python train.py --num_hidden_layers=10 --hidden_size=512 --num_attention_heads=8 --num_key_value_heads=8 --head_dim=64 --intermediate_size=1536 --vocab_size=8192 --hidden_act="squared_relu" --norm="layernorm" --norm_place="pre" --norm_eps=1e-06 --positions="rope" --rope_theta=283000.0 --rope_fraction=0.75 --qk_norm=true --attn_scale=0.16 --bias="none" --tie_word_embeddings="early" --parallel_block=false --extras=["local attention windows", "shifted keys", "gated attention", "exclusive self-attention", "capped logits"] --init="uniform" --init_std_qkv=0.0263 --init_std_o=0.0 --init_std_up=0.0263 --init_std_down=0.0 --optimizer="adamw" --learning_rate=0.00108 --beta1=0.95 --beta2=0.95 --weight_decay=0.072 --lr_head=0.0121 --warmup_steps=570 --schedule="wsd" --decay_fraction=1.0 --decay_shape="linear" --final_lr_fraction=0.0 --batch_tokens=131072 --max_seq_len=1024 --doc_mask=true --train_tokens=906800000 --max_steps=6919 --dataset="wikipedia_en"
Each number is 500 + 50 x the weight over its row's rms, rounded and kept within 0 to 999. Layers, rows and columns count from 0. Numbers have three digits each. The size before them is the row's rms in percent of the matrix's.

# layer 5 attention output (transposed), 512x512, rms 0.0405, rows 53-95, columns 192-255
091:518540492453462516478528389492492484479553468470527483431549620524449540487511458494545524556505462540548518505554459452488457565484450583512436470609498552483472468499488544503540554470443397
098:571587512526467471545485506370496615520473524513477443454538487444418491580644440460450494521487467525504559466441470466552513456396453521460434592491522510525516494421499489526487576488452441
101:607526435483530526550473456589540584544550498479495446486534515556535496561437417519530530470486584564459454489561490416528482555530473432410435475563502488558511464469494497511422575481402524
096:451460488465396505498458470541563561504547530459494529452521468465495447490573599583472469436577505480528517546525554605501576571443584543454563436404493488502545529499540571386454430571530501
093:530504468525395482476498321458401472476466475544560482443418476536513502511588507448478582475483487548549564491395439436427473520581598479393575547529516510496447454437544575513550533498552579
097:573453500494550436360484385422491519569500461460559500482513546573510546541410552431510509560456518522550444528494531446469464499493570575478540525550476467473496420553530495502500508442490449
097:458465516630543599474348461520470498510452556473551408563520523557574496586546554505605496543493546527529446394566544499502529499469460542535464562434526414472493504404438535507512451458516522
098:568399581463542486469475405489547449584442544502465515475448561446418486482389497510479579549529529542439415586457550444522501486505593579574481491551503490428436503471598446560553499525505405
040:533562456431400495531488416533491496459519409542575530526462500493504452513455446568530494489469512536501570539498480551477452496504490410537433472541466457579517544501416537479484458493492560
043:461451535551449528460495536475644548518465497486446478485600614491512542513501490494534465477559483555527485479489473442480560595497424617495583464447488553477520460474513540529442455473540454
092:444506453502428470474425445477418494448505443442567620484521510523507558513481551456488505590468460445461487509511466454393526536491446491432505504511540501549560474530442547428600526480518517
088:374482505415518480549585430548486526476551593370444606460474550442504487511497437567477501553505477507474486559536565463551397528568571493442488508446541492438497555500579549426477502503437528
091:447468547522456503522425573524556463482445424514523452538470450564485638437537570464493374512501486547462544427415509490500561470628568587576478505526481512556407461468568472511538488503477409
088:471604525516446557475516533486515482549552510570574546523529543524517494519386507595445503546543513465518532554480550469477459502523573493514575423472499452442595469460548538538474525524450544
085:545471445505535497364540537440557483453461495409596421508560480578563501615551544504500553451433454497490499480544481537419507494500513475558609523599430545472526508541516445543462481465548497
085:530544527520413495455505482535495524542469553584452505465541578605584503561517539480471498539483552483626437527414517485517580555520472532539490533401558541386498468612544431441497548478507480
084:497499453550485495537506558391493467482478536476533515472517498491460506471579490501510582545490528525442491562569561523493499477511540531528410433500499551488472523485586572535507538502481457
082:529569566532441451493557511412537513506460469479542517540458485445583504406500458483489455557456524508494429469562532464541479426505497430498408461525564518426533563608505516480592454540459503
089:585499466488538488469515466452492520528466577487519443471428489469475557496501473445448529544474564499498499519475515502563461487433442498476409398460467441509518556518552439526499514503550586
080:519502505522474479604477646530456584534464577380529468500494604448497495451477424520496559472472509531473454469497486446507483485469452524425344477535493540469459533486606494489613580481518467
095:476555476471526508458591482465475560548599562501553447451498524607490487424471488519527559467521481454457465515461475494462503447451548558494585510421442545585388483505501479459506513513531429
093:508483536532427493522500524454540510497495474513477613543502450444546495452584522482465584486499436490584435545430500503576476516486458474514422496475528541551540533509616567446535571472374532
090:488527442543537557530483487494418504435424416514560496451529379532352577446516488489556560589497473470537461611419569502459569404458510473467412508541537498591385437386558545479528504448535471
091:560501417514482433527459480447402505567506527483491516463518469484456512494422468437462407491557518499514530479574499572470515446441527460493552508466475458451517494531481582545472533484527501
091:389523475431355404453601564477544513528533504462479489485428422452437500532388511464545496440600455514497513474488588530579419568561515573388587585546476573578520503487540488514492542584375494
083:490465463567521533548495473515527489464568542439613555576540531487491524465445455498539546504506493481522416583464516434523536504551527500520497435538567514436523526506478525467518556452469455
096:559498433521577553491506626474508553632509510421488423449567589551489494459507422470513487581469450512476457475443516559474522527480494599541490540470548461488597482466493485427484557548506450
094:597468413447467573466426450569551485461493485511522547380552446501518454408411479497560557475548564476541526435516520487642465518547436392413558470579467535545487576524543465496448439517505585
091:519571527529537462437557513510528535519443554481551500497476572496457614482575357339490448558466592491413516517487493467512550460509491541478427541488481432465598513552543547434511476414516526
089:504504462453586596495621571516502555505596444517514471540539544481589470501519433583467492572473531502499541438582508486525543426491401476470535455487510479530495551517528435497493540462404609
088:497502443432484446547443529560438487510522536498521408454518439558572435616516605603484492384528517492543472426499528528346449556517429522544580548407582529433461556449491470444460435564555482
090:468562414560510470554468555562472606576451601476528572437501415437510402453521577538408556447542529441532488556530524498466422589496473487499440537492478466461553575483430429475479557451391560
094:406518429452452501441524530453435479533521505539577517470471443499553462508489507591489469538485568458502610512593526530401417496568478405428552571491521544554518524518422585533473495545522581
089:486536481625482540567617519450531536557546546455456565442528514542470410445502474542370502470535615497485474463562597527506532548498548569481493384435396535369484507608534503454573498495505472
091:536467536535502456479438482487402517431453506476501411513562499509561394446455465481479495540490508458452423437454504495419556540523489485482603469571544487460504436561561502523392467534495466
094:551554504555404499522457547500443515559591400491389494552588501533567465532477570606577506459458472579546430431458439450492546468533512476534527560414523525493560472503452502515582430469471464
091:460557456514546473484471442564455492478559559483584552490472542546535469566502519466515568534522478457507582517581453474492444442553489536469610417479482489538464459559538463435465460549451527
080:538476466478474544426509438594481507353563455449466435474598452532505499463495596546601572512451421471571561447471451467446455549436508481538560518554479471486520458474487545495457414495626416
087:563580444491486549529496563536543502561494503407562448502453575439435487487587470470456578564427538452554417462431544491518511557476525517452455470529507486461472529441505528406515598453523504
089:511513439429469513484519489463493460535493599493591460593479614466528415528510455483498510470475480486540548511502486493461459510545515441483592520578478547490441442477482573563434498496545533
091:437491548503521423508548535462532504495488544422478479413461549485498546447533468496458540540551529515583520487522564496561442520489426499494526493465468552500418528441461573502461467460478430
084:465518504566474483449453484597482541490583471488506479504500451512459503443543452467520546468528482555601514536466450449510481512469451530565534582513463527552479534469556506605535474533488540
083:449447519472493443539519506472543487588432493484444503507528462518535509510499535466447500543502521490455512466383540452581464516500522517489419399506514482505450568531478528564589422430589565
# layer 5 attention value, 512x512, rms 0.0434, rows 54-96, columns 192-255
093:600499418441560404455480579452559423559505549475374431510616558486563560445534433543524493557461453520409440563485518402527474461419471495545463526443445529519475524450474526469527615491503479
098:625496370486464496528432444421464432543516484543463500477457405488513408575465470554562590569558453425477445602506464490500443525522440500412483407399482478557492567523481540493517534533515582
092:432461500473542453468413443421559498446512558549571531466486460468475435348623547556453422451517574541503493488501461433475537535525493460467463446500571465531543634550506502452448496480553447
093:569411477511514544459412434465478483538615548561478448452427543513558556523473482471512412473584583533544543435497560463492547499525502445404529522606476539370413480527453501501500548524486525
093:537576519560558452576525465413497518553548392553496438472529553551460553636491417499446468486552442512494517586473497485516521400535506576550508530529583548419463465472519528528452529484416480
086:443434527500473456540522541535539448487522513474508480555499564568596519480568444517483503498458520523514517593554518466443436487549533492549426482453566554452482533434478439565475444528456561
091:461497541530478445572529510521599477550438432476496467460414576511505444636520410458611466508556474568434494653484574431463496531503583513630496435612472499406507554526542456581528505490463428
156:467559517448564545507572547500581525475480518531478506529588534481436490543461485432522433451533507463480417442457436507509541558476502552492388512542433492513551447610439553490434567521551510
112:468390465478396523437462503501502464506504488561474522555534560504573518438532481493488502556450516499563493587479532496492395529489518490499535509443538549597493584452452447500506480495476531
092:519525500437405483483518497557428547510514474491464490564539455419577562510523534545571454516451445436516549522367507555529517455519483464495546492506521374486585496426454550459455468456585563
086:486529462462543518645579516514437540447657498544473415458584461507435488414467575468505486426483523487537430547553542611527407388477503479446531559606525435498503465477517554494483518495489487
090:557481556478523515559480514459535439495531471550514458552435503541453481498500538445446456532589620546588579462461445532545412477440540586490539506486435522532478608457535533586486517504486520
088:524496532452485486588595470678432434470525623464523524475503561538485466487583429477494519448465513454459467418473592481496498539492480496591555476595473478437497502513486559588481512527433509
087:425422578488549498519504491532502422410563472524468492442553553526519539536487614459449549532465471433520564508453553542533435474487622520453476509464449480552546562530470505471435470506535444
084:546490454542460551450569580460402474439504548540506434525394413478565547461554504450517484461429403440431509483532456536421513526423422454540461574482600447609577516442518561495561562417569548
086:518460340484488513606455452533549598474512435530490493545534501491508520429549521481473533438450564499567505474443417500480461496417467562483508502510512531571529479566440459417500517466510454
083:563520476500507472522475523529520554489468431508605465446489496511462424458480413511560488410468401465537452531497475501470549631548532480513484565515476500528507457549467567533440550457467498
091:582556433567512458394373446462457430526499540457450556547518456477550523434552499481408498526441540502505462556584553508416502556442446469487522566544514472510631386434552536485469515489537353
086:543594498557545502575471511579477519457607556515577422499425467517521440463486466502497421515513455533537500480486483419461382596564459485459507446500597544507441547552508509465479497481482467
092:449498410571488508418499564416546494573485504441553431509529495476482391487530502459491416426517500544504456446430561467499394471463500530575476488407472471470483373435494534567520498478489500
087:507520527463465509562469521524474468445508377565444492500497466505545527395488552532535491413524503529489499466605422500402578467442499503472607536552402524562422605529451588517551476507481477
090:515503466439573513414473500459536544498481520491400498489564515566529482530454510439493534443476469522540535470490517508571552500536425416525516494420507457539495486523519474430463528511425458
092:567458444487480539479516489581534539536523514491466569509509501486478433513455429464469524497481511430543483485551553459471449591573526472527548500542507521566550513525509507497463527459486481
089:438471550415556516583508439481463433569459408565555461446550509533432521505470437561460450498471593411543550381529445492432478457558423404416481512496497432436433477456416584511519589511448575
082:483576480508449526436440500547429427503536395467534438452460433417586486519556506546493568442447573480564536472551477564534599544454460457393502538512484533678517567501548462507506472397546445
089:543517509542425548503494516411497382520491497489534475562481439448555481465506508517586506469530482466562447510471520471489569569512466505516489438575417512525403441519524467485424485446461471
090:561533499457571490494467533469502571572570488500494505403548484548494459520573516481440464410519527477511501477479508479431515485428501456517432569503477440448506509510560574540543360484559461
088:502569536406448498442496416446493516466585501573551510500498466404551441525517497559470497498503518457595504509449452388525527526518464445519432529486544411556553513500454506526432525516513559
087:422541579495554407522543486453490582432562446524535480514532463553461516552558505501487485477521515550457441475493414536413641551444489427543508408478477535553500444554464440501515462554619463
087:500454551569546623493556480521416512493505594451377477571539591435514543528563492522533480571477513436417547481489531521513474486493540519469451454500478443442443521506482499501535519531472500
089:422511509458453438538541497579521575492571451469451504570530512388539539414483481468570519428520555480462533449535426505551524604483511608392461380610495480658460544540434467484593444442515521
091:535476453491559578469455485519524482536485554471482496535522526538518511464527422389549560439474504411561521403521522482460513502548488620487493529483393399524476521501447448520538525468530454
088:508578481446370488501527526480504547449526432529483482506490472506529396514481488508520451435501501538619525522464504580451419497447514479468440548595547550542464466578452479530536561531476531
089:406570567577407444537564454503517471475462529547585561469556537490494517564553531549487552582560491437366465497526568477452429514569487487566499486392536478454414540571438545558556426514483457
090:555427503421577543499535541440560506526427511452525568475493559465451493431495499591560509410523458498489524584515559500488473466541541494566546512507491521463382496526563525648486545494524498
089:465518575448512549407493454568526480540519349533442449456455499385561528437539511474557559498445574467495504466437461433412439583386524583450434504520505523459480585537524440546565533415505541
086:494546587439467496492476486433456527545399522434486503445537585522430468551561508489603485480434570536421507567510526564617388487486546499572477448451495496473532586452498523554485465509547483
084:456553460586462507490444496396471559574574425506524491507507392538552521491532567525509471497422488561529473478489502437541504443440447492550495516537571539460388592487479495445553521468494591
090:497442542472575546620463437496478449490468417536451513500498508486532466492490478565461461553410564558363591446546536454466455539439515560541486455495506581387534551468491407480509414456611459
091:489439546447520596363525506455474508499590495463501543553571597575581555410406516506547518450550452594479480515548459482521470495522472489492538432494526524532518516535445464476486491439415481
087:545552452452624426512480537430486467481472402463449553543589567460490548529487432535555483549492483383458485489477506505534495460514431530541565507525467550460476468432553484452461488483436536
086:469494423535514546384537503523498571520526581531503446470533518522483598592469493558431491416524508393450515454497470570432514477442504526491535472409520486584598469556515574505463571534452505
090:543444402541462407564486536475538485528535533536440431538460523456559465494471460392424578445559478447564515547555439503445552466461501447593456582431455528483466387520513521466553579568464568
# layer 5 attention query, 512x512, rms 0.0469, rows 64-127, columns 192-255
089:445424571534540531514438486552420452529552443446401536530563500601500503516607573599541518478468450475392578515457548456479486535516368483548628541494522398500509529437588519458529441475505379
116:557591468563582432554561558512492506556563517506508556551527460465500461457432437490403446543560513464479366579459483538501583529514491502496446448437451508457514527484421514483520635463510534
094:432386521475582486495470388497412466479502566432529486433464556544519514452584535527608559472442463551466563504570524494524469500529421498573517522467542434498490452424631522406522453511389511
078:432412513483493553571531542511469498514542492466467574590515572554546550579507547547568511502519503436415465479423484488441486497485481533506533494533455378478541443429466479454507530532530465
081:470443429533517435545391416512411445548539464441474539510486522612575539572509510472603608544515460433537567524529563545414451519506406555539543524481440390475496556505532610432516439482467509
094:509478490503538461535514512596535577550546531530448614572554553566557521468507477488506409464620489514515413535400554509559477489556516545510465477478481558538492446495506570418518515486493501
103:415575456529589547490605528580482386536523526494531487445569486491515520589487423487532423527457482404501444439452470497438541633523552546471453563463555463467503524526452471602514490525528560
094:487520517495446515474431553546462477537452475469551476512450518478471518484547562423497505528472495483524521449522548416494515471578525517487587596558490455475531415406477598586525499474457562
098:610451568538402467455495512516534521501494494437486447458528516429529487500479528456454541540586519474498547490491521534520434528502532480508567547538558504584426473459450509461476480432532540
093:454489539556486525588511480458473505469612474488500469467468469539468467452475516503479513541336402529458608495563487545545482462515492411536541495510499506553524567542538484456484526491408470
091:491523513488442476470569497493552468521591466495497539508502504431477447505452488520479530516438377479537522497541581500572509525524493494501432461592491503496520467470563525565486485471482545
111:528464508532523515465531412446471483530486538524541499478493521499550453460506471537513653512436468526489613571529553568437483470523457497538555447480514495563448493465552505561498489514498493
102:444444551497545456540466419422505457484436559421522368547473544503446485485442525543457573501537426540523583492546539500468551495598517504506533552486472405518445591425539525436494523440472463
088:468467429558496500526512528533467510489445549462560489509467481514565509416485404473561555496485536520484577592623543496543524371502449533544516431447523551467436507477573474487540501482520447
107:566594569548568510456500570473455477520515493505552535558471537546411568494494505561510460568483447442485492528609464492526497489510535501586481617403597555475501534385533422495487529465483521
102:512507390513583575578530527536522547507498461517517495527448444553557458514509433569479533430509476538440493519510468438434518566569532494475544624489563500456528584481518473484529472561529419
107:409466565472474523445608513447473477322454463529532554467471480513494502485463474499510509503458484443457463560558508489497463413554538585483621537408459551482449369463504447541506473479501475
099:470576461517571509581562433566509491551487546539545477427461407503579498527430505520513508518542438522521428613423482520622508557428466518481413518512446446526547580463560588473563462545517529
101:460522495488526450433427529589532474567513553486484478511501462385535433432496521508561537569637392418457530476576484421415599518473414509485495463441460451453493569541493458500474523451394572
103:465464537547441535455524530436433483524548544478524500507431580509540566472533560533527492429460515562367569613525556511525429420553473429492487507473545576514500472412536436430545542553507517
105:492562544468501395499607507497508474564482534528573495462459399390492453532530548488535609562496459513440547496516483522466455490453533490507542450416470491516442505410441541538489541489497520
099:529528448426547502466583530507510567562474468514432475525560576470470393495444451465465471383590476593476503491511470619504460561470518470526518529414527517530456535504459523466512569546531455
100:432488376558569452510538608512463514462552602443435574514482566489470447524547466544492502415473575569429478524520514507567474515618530645587476419495549490514546455528480496498458508510466592
102:474462498476460547534442487521421477516421518471424544544522556494460447551468476510534458525502490416503549540603598509577515522480423521433486412559562533498482435417414563468481498507616548
103:427512560604531516457498527519406400458465484494508444441568557478515560549515472530436515469505524487448528477546484514560489511525426514560526531490516436499471454504505468560439501517492525
101:419424610433530444492654573634494502495519443492559439497444494509456413496448482416499559483471490570518444459433626531547464545529541566497510519468451472502418412443528586478518481524481553
103:429458436455573501481493435447482471520537540545486530509515462438427573472509556476498431445457512564522576513366468543526498462575545449417570515499556502647512438479441515523558506545483532
099:528517520422377432462516537522422533507458448431485430492503580495504527482521535418451470442541487483484521479478447562428465565482508487428475416507547480496433453536520542506465539501483511
104:557571440452561491437491382481569463452400584516376525559587494446402543502601525427545544501560537521481442477526452494447496517477536525462524495530484482458536538506514416443396440520481515
103:536577510453450480514526510423517511447454454469459513590522512431560553405516492522494548419455530467502416453452471543512538420577506540572551604521468365434431490504511551540455515546469453
109:490531496469461432462542501588538419474469512625376559478455523483430597406459537613489437544391570522493524466522518504415468480504518465459585510487475435494543449557437494450514569480468444
100:513411533556496586480530369500493594439440534519456521501496419529591396477482427602456457502433405499576507568464514454484543585460543558562492557487493515510488544442529538509519561458547407
105:547465451507454532516520520446453481538480500564551549510516631477520447496512477475451541489616491585492529604531426456430428532514460524548530454542492448427512371439525459505398461542534574
101:492460482521461521552478524603515494541517497478563537446438454552528405496484492542476474557635469512564517476511464533431481480561413412503526428542533527555418422516507610537458574437536565
102:404516561601526524479443559432476423536564463520450529537554518493438542429455469560489528495588551481568441497513503506507433561472584544539493619457446520588421565476491473525530458464519505
107:503495505506521483543501516507441562485474431530459448452490447501554471487401437442452499599488496523500420528477496516463554427491532413527467595462543445503504524558439495479547457476553486
104:540604458498577426399511570510440558468445569529604515468524448491484476520514389466499532598524450482487506645508528455544531464529466486462553545519552421473504527568503568468567446497499493
098:517556545500471469554643569542511445451529527472457463496502450536470479470503484435488523441503532486505482506558522500433486501512468563468553401468438410470437510579548499596497490523565552
102:590542575578573473576514423482513496522502543560555547489485509464540554505470503454459483551532535460505480495456452420538460544467505438506513533477543551586471473495433511535526402567500485
097:475545516450519508555555499532516556526519475482414485575564575515522500435471524415453437463487459479503451528480439470496495462533442432406519537438557398497492486443482536445508568502501441
102:504554554433454537529437486527495487448438520439469587510503496568422496463473538485526562435459591519504500376486534507579493492497463577548584485442533560441574523564551426568522490467459404
100:576388532475482443504493506456521444560553597494588540559417470457465466531433485542523414550518501438544467527503471533506475501512514567471513520450516487554492578577430513503450507473540518
099:558465484500601596511587361466543582470442414570577506524469498462467477539483507604468427482603474514449481443431490471555474543492512532480510500576517345524567472539482462482477502495511457
104:462527455558502514534474552582577353527505561417589468519523437514420468483497493558515447416488522487494496442542572458487582435520490524482575556449483511493573565477410485581512472494501546
101:485488513494489508530441478519569485496459498420472441482443460572512546583416477597490548501523513482527446458479565511493401503571520512517489535580548445492578502598509468375411484466463466
100:515483485476477545556428428521488497491407483549511539541519511513460562535553507523567568547566505514442557446464531457386489482437470438518565527488460554414515427537539463495377460460440514
105:491630485433469456424520540555580556456582438466508570473532482515520552506457548461577551450522470566560478561499576455433484455527542507434523570411460512459527510456514360549444457499529428
097:511495492590511461559495502525475450515585534482558587624438570523569482505415473618483566467448549592454417539484521479614454511528519479513427483467536471493455519447447532451476483581477416
099:478564522468474486474514470548475507445524593466485547543526528439526513498443427421448570436359432490539542550513610445581569513522463395437534497603618454448529558485539466468547531564534472
103:492426548418529468579565486497516548480462486424513523470425559554428543528480472498566427481493544578572525576518517430567419467455508434460482475342516623478505485503519443501459540576461401
105:521535586479572530458557544589511486527534519572468539427487546543510449595525537495536520480482493461589479582510500567537501466387501454519552535443575443446440492442486552531502556454502497
104:579477560497490526578477456511482558574542449443527528489408576485481495487537472520474458504434479588514395512578455565563449410499515534494507525444509461508433444501432524469516504606509401
094:522545483433478524535453478502490462492454529476405504485438500442474507430584430473508471543464532556520473565569599516522505571523481464478572480560499483550473484463448556624601484567563443
101:478498480507503498552500517517508500522583551495542583534469456540458499486498553483463466496604478468537499554554565479613521520465458558428531510411502504486424400531446434563368580461454535
105:585452523441577412563566462531478545531460531509565502452580506496493530534464413432485472485553545508491487426474455459498539592507516553474559434496561536422432448448532620445458503504493460
100:417486527523465496432567575527529509483457472503586380561423486495548410512540472517494555487491572511508445506596576526431464512526409492496489489475524507485440464445424522431492513510515461
101:515414568449502536570492419435495516517438486422602413458460549519519556477520561584505475474546389457457489581473466413594591500446551544449499620476499506563433429467489491437562454451491465
094:530415527430526503542536441526558458558398536553484523463448537488511413542579531523494491461443489416506472587507447483510462424537484445437519597497442460471590444401518505498538523569464499
102:430518438480461504542467430543509480529449436509494517448486406514473536481496468524474480481538498454482522486472543489430509456466482541513530551602507518479498544579564533506493497608518506
107:475426551538493549488424455442463508501581475462535515591455436583463455472570472518480468461524471462534530440492440561484551483389515453534527513503454480475487497486474511462473478528577504
099:502495438424576398523490462473451442495392591478475474466472528484486577563513524429544451498540622539531503419438524477422473495558509502557447598420504490633601550555405572495459476488540498
104:453554573411525533475564526484590471555469525605497516486496597536486491556570535490573519546462593439525474513498421566489485455511572434503440480463537501492535520458529497480486508489513458
106:482440507562480530525589530477454462547447558502517447504537572421444435600483396429509500419542457484426518453477555475530462538413524530443421418472420562544458463564570467531470528541537446
100:448487548428404482511447428493441521415482443492539466438494500453452523508444531462471509441528447494561531505564529445511502525520564532501544593601390487536547507516557555624559488450537473
# layer 5 attention key, 512x512, rms 0.0476, rows 64-127, columns 192-255
133:544467523517376529534498474484431459512449516444486530526480459527515419448556595553527581508511481593485551516576512501425484421543543550554591563427526483472516590460588481505544427506447439
089:429518414491574505488494566544544419414530495476467432508526571548589455443508561419543463430472493441472493477510480537594482666493457517437430462453531572542568530536473558464528490450585441
114:528477536522494484532531499500515428518449492391489473483451419552425512478553554538505500598487468576466569535501465503479507436538552491538577500535479509461495556498583477461560474458460399
082:469498487542456563498403499550481495486491516450425392501559478595577516507587584546533563469548461582515525552515561499475454592491384545534565428412571440527540499490510549448492441455523584
092:556513509494429488491525504472428482595467484527508447481579411553433465497549492463572534449454427498529561550567510568591479415523502481549486561506563483506500551536637435481576430414442541
094:546446467390454574556478512548544461424477505488430474515511579569508533608602420532518480510483559477475442509455511532554477530476409511483443418488500455499504564468477461518432460561567597
098:473584452548462567473505610525578537458524488495476582534613465573504454538454541437507462519487546453502392471533473502508465426428473501504377475459468459487475502516500506510444472579569513
100:499505514482475446515445533495430554532519462513585462521502492516493502512519528461445448569415427508518520559508497459476515436575517520509531584487597448556427608536547481471486436466424457
113:583467450537406576472560507409518559483502511461433505524490501470499483471540452542515522545493449550523496440563576526497494434543578516571497527512431439486482526486552511536500526453439403
088:488527569538469492490577533429386526516457488520472562508393426483477483480512509538516535548454465516501631452483520508457461463586493500552585531546462525522503432513548551513583564504444463
105:545549513533495491557499551498461421454486525494502485514535450463477526493592489455476497439448510517524571446525436527493502529537535487484502595459485500543440566430570481523569496406444501
100:503490559525487479508528476423472468480492457415508450475498486483475437477571562588438555546490430466510648507568473514450489388561445498527502564491449491492494564392568438426584491510440523
137:480500487551525440556480468505425528489514575414564411485459489546511453461575572460403542561468480553490544581554541517493508499543483403484598500518510454487409524470550432476565447451486420
087:456432522437488426482526455465470491618456536486538449461459440466450516585518443603524519516456421497541581569525472519456504440521514561598629490576532529498514398472595483498494509537420507
099:525449565558512467465474440469475588553573519549538576595494558475422474484547577499447510518483571447470508514516381384506495432524536584554525488495429566455484519535626501452484396444399458
098:435458447485450593495454573631564442392498532537467534535463498533499468505572521619410571514505455522545443459461462588413533485543498458545577506531456580503465455553537561469467475517495421
101:481550520421560477481508480487503595535482590475544541541447501408411458449475525455442522489377551567525487456459379536624476464445504480537431517556466560431480472514543511549557476521496474
098:395429501557561540554604446504482535444458530529495422517486440507508632542538489550505483476500537422518552456432508502556451572447503474432424487499450569528435516472430472564571449544535476
098:529516513487505528497502522460478492545530453442504523495615476534580478548410547537553423539421508568531329523446447528497455520465488592480503475477547432541525501541610465556533505495437498
103:466415507585465525414510456507459484469550452440543526588541542475395416493461482511486575512482554605428538471588525500565489389528544489537508509516551541474495449514501552496578448354573509
096:471550513550406487487511512502466610501561444510448486478535452492601528506514517454558507509476435518449493520549558495576504498535469467522460531502555447521322522581522513564545554511466481
097:518495537580502524507481532527507497494460585525455577466564394534424489512445470528508445413544530501533535473527529516547453593444450568554540506502577479527471536501451559543530568580528491
100:450566533512440473536597500540491490513458546476436520457428524450441478513442535548408511458380432473503480525419485555465442556455532450574482542429627566544534512462553442548460507469529454
097:437501522493496471570492555445516443538523544543480452506484530519589463569567511503516459493466543545526503456478495564524491495509466511511496362483533487452476604422569552535481531533556564
100:562504502538551606510492449454477558511481526451585510505619578430458571481479476433526549533485500464487491510561550447486522545450475415484475513436591461507461582499460485509507592582580404
094:464542498516440476490597464467440481392402538503515494537551471575470542582544527470460494510540508466441558517369586613437506511439485498512538551444500525484435582634499525539466535478374482
098:409555555564571584529418477539507517527435505510423483427478511519587463447507498489408531505484492470612420512537518451510465438447476476548548520605468450429453574517454569453490477590492559
101:534556520467408498519520410607491463445555461461446507499501500481551487458561505440560492493520472423429529497576534429401470455433575542510522444569465493535373475452391551506439495527541507
100:490465542511522543545479466507535570510559532479478523467496488409539580498544442457577586453560509422517454456502461426566478544527444577573470475491463499516507460403596450551447514505506491
098:481564427446532420477600522512485525465553521467528514638442469390521498449490437506506515406504525521521535509538426489511505412562585546463498509511493424453473484468450498493481555566449533
100:474464444504423563542521467487523521437538556568477568450472555437452520407572473550475541560389548478462534530549515478463576486555440449548606581564471527461575401587406518401546564408531439
093:450452427450516378497536530560443514574446510455467503473437419559499473463519527522501466466530494524470492493472523461590477532389537551517494513550499455579534519496511533665440459459490442
099:542468563542533464504519481519541588461588573536463502521435525448498512423419469498551522487534488467463487481471499515402560594609556528558517458485527445517614473527514493488513491592456486
097:473517481516602526562518533544465502531365473502414503548481499553439399474536490534501513621578520469468429600418541494585480547637546454445526496531481445507543513481415480509536458489583505
097:491353560494558530499473526425527555533441467512406524508499483577551464401431533509523461482592519439442441477528515476570442552376537500522473575462506521439400535464481482474425506551510607
099:433490418497497486550475549557457504454563586546590517466561452484471528512392456489522467441347425490497464433385577576507496516588492492539510468444487493575478578516536344512537494484462376
099:478566489547549441523516447499491407474498533513528473439480569420504503499551530539473435589550548509572504431513378498470470566507626520440492493437525478522495537471514408612512564474486534
095:431509470557439577425565508559549478529458520468542535508584468496502577425464545405612496555641508533510520512604515445472474519486463405452404463490515443575426474557581495436477513531507520
099:517439499498564553449553541480520505565504558469521484477553515478450508467503450457492603463543530508475595510529445501563544504517519545460548504560524537491499531524480526521479522515420477
099:472465498487554634518456417445511606522469530503479465525445501540550471569566487441486510495474497536488521460435463506548512504500540523495525363483484469550449439462434433468430542443423476
095:470502393400502430469459647561527460433505511567516468434530623539573467556554563497532562455487538484469550440549480509506573501530443473462540505516564453481558467453517566404475512407489506
099:473535511581531505525510510570435628524438472545402467434560435517461471418487578485486584395522583567513515599573560462554457530553555467479571538470586481534520526460534487473486462538498524
096:532366415465545571507454573527496586437452536449565452424494552437530423456517512505454598471497533511572574471523529490448425567507533478464553492508472521580560557490469530534509506606579533
099:418510489528508568533452499528426395566434510486484569593474491514421480533471478461508522410474412402456475483442469496529498498482556538505547470498434426552427549438506502506437420574560413
096:534486407435515430461533517560444541385413460583446522411461466432482530489490484476528499488619509516490535507448527494449453506492466425526569461493509468559521427593486513579504492550521537
100:618504575437574493514421572553539510580488457505497454448492444443443394426499445468525551490482534475423487504514480544464519515543541491503448527361465467421542498612444534542503512484553545
098:511486489447473478483502487472524488444523463516550504474506475503524606472471532530560510577454482461552418559533526469476491567525509490514529464469442554493624429584583447484448485480393515
095:495446453543599449481545523476458469500456634455513513483370481450473480504461467529507562455599564433434511558485566442508551523527517579511450526497536499470456574447485539510466574397462476
097:535577489586470483557585439508512392426627532566540631553442577409420549520557490473438529527431504475482527559561488517494467581554548550422455436439403518532469520513528497456511450462499478
098:547477463488491490583462448559601437491556516517434512547443451584572433469520536468534484489505482568452569457480443413522495562570423452509580512510554583500506594564576518499581493522486509
100:565508528465510511544485456436479528486513531459507576465590421546522574468573468494486475484475387491428404499528557464578555471462545489482406473529479438449488444479577450549550605491568450
099:482446476453444487563531456663539410531527503507585538441478477535473458452414491488481397518479461511501569475498528437532505571464424494503624526518520498461458455482457465540512410635478521
098:486520456498541475432563574503399400620555593593500518543486459452515452610513483591534458524415511534580420464477516493441548549477497568429518464559521524570572456409548453590460482536486535
099:516527594490480489460528537542535465425557450509427455420550557535522469605464572510470553448511452465544548525492356502496427473471443429506472494521452543531400456488485518544491458571476501
101:441410507396454518571514410538563436475569470562537529457531495484501497531543420464428512476411529529495561514532505517598474563484549516474488501536556508506542441496480539507441457562425461
092:483547424474521568532504554574483487548477515580560558499443456539518551486531516543466501497382503527519488498545577491491568410467511543460520568419514544517547520471502387581487470435400524
098:551508461403528473468356468559532492565523424457416432552517503544630474508487481464501494486478450587448482463512544488520538503487501539483542550491649514490416542493528598492473448523444488
098:496558453476441470447390496606466427408532535547586521519575527521541498473475571538506509451494534587508522434527515464537490469424469569527488555581537512423510532500435511507504511515534498
092:496456500503559535570428423551535502492440539560405609515581516450503581464488495571499558430512512563545495553505464470530471490487527615514507578587529508548537440457524447457587504498543515
101:534501510479482529421527493496501497599556504441532426553500490566439423508531484505436443445512506458469468483561454489466426384504552512429434586423401606495537500546503545496456433549430527
096:463529557484437553493413476455578563449545519505548537538517602536535421537472539451527534541536543469541493518455559576457481538473541505535494479484456463490467428529453452557439442443486343
098:487490512428479503459487525516469434431553455551490534464593455542479541459482575561516543523551508452426589511516422540467511459459484529513497520453485456565466523516481427488568506510546505
099:447488441540553410498537457527556464482458564437479506524558505414449508486553494498580576489549480491407541506518491422462559511504503446564508520581471515402531379412474564552484569526500536
094:495487465420484444482487508570555566504539485467518502468568505468533432530510584584527349427540464452494441453439520482526587649453485486462560496537513421503598491591512512527481437444512487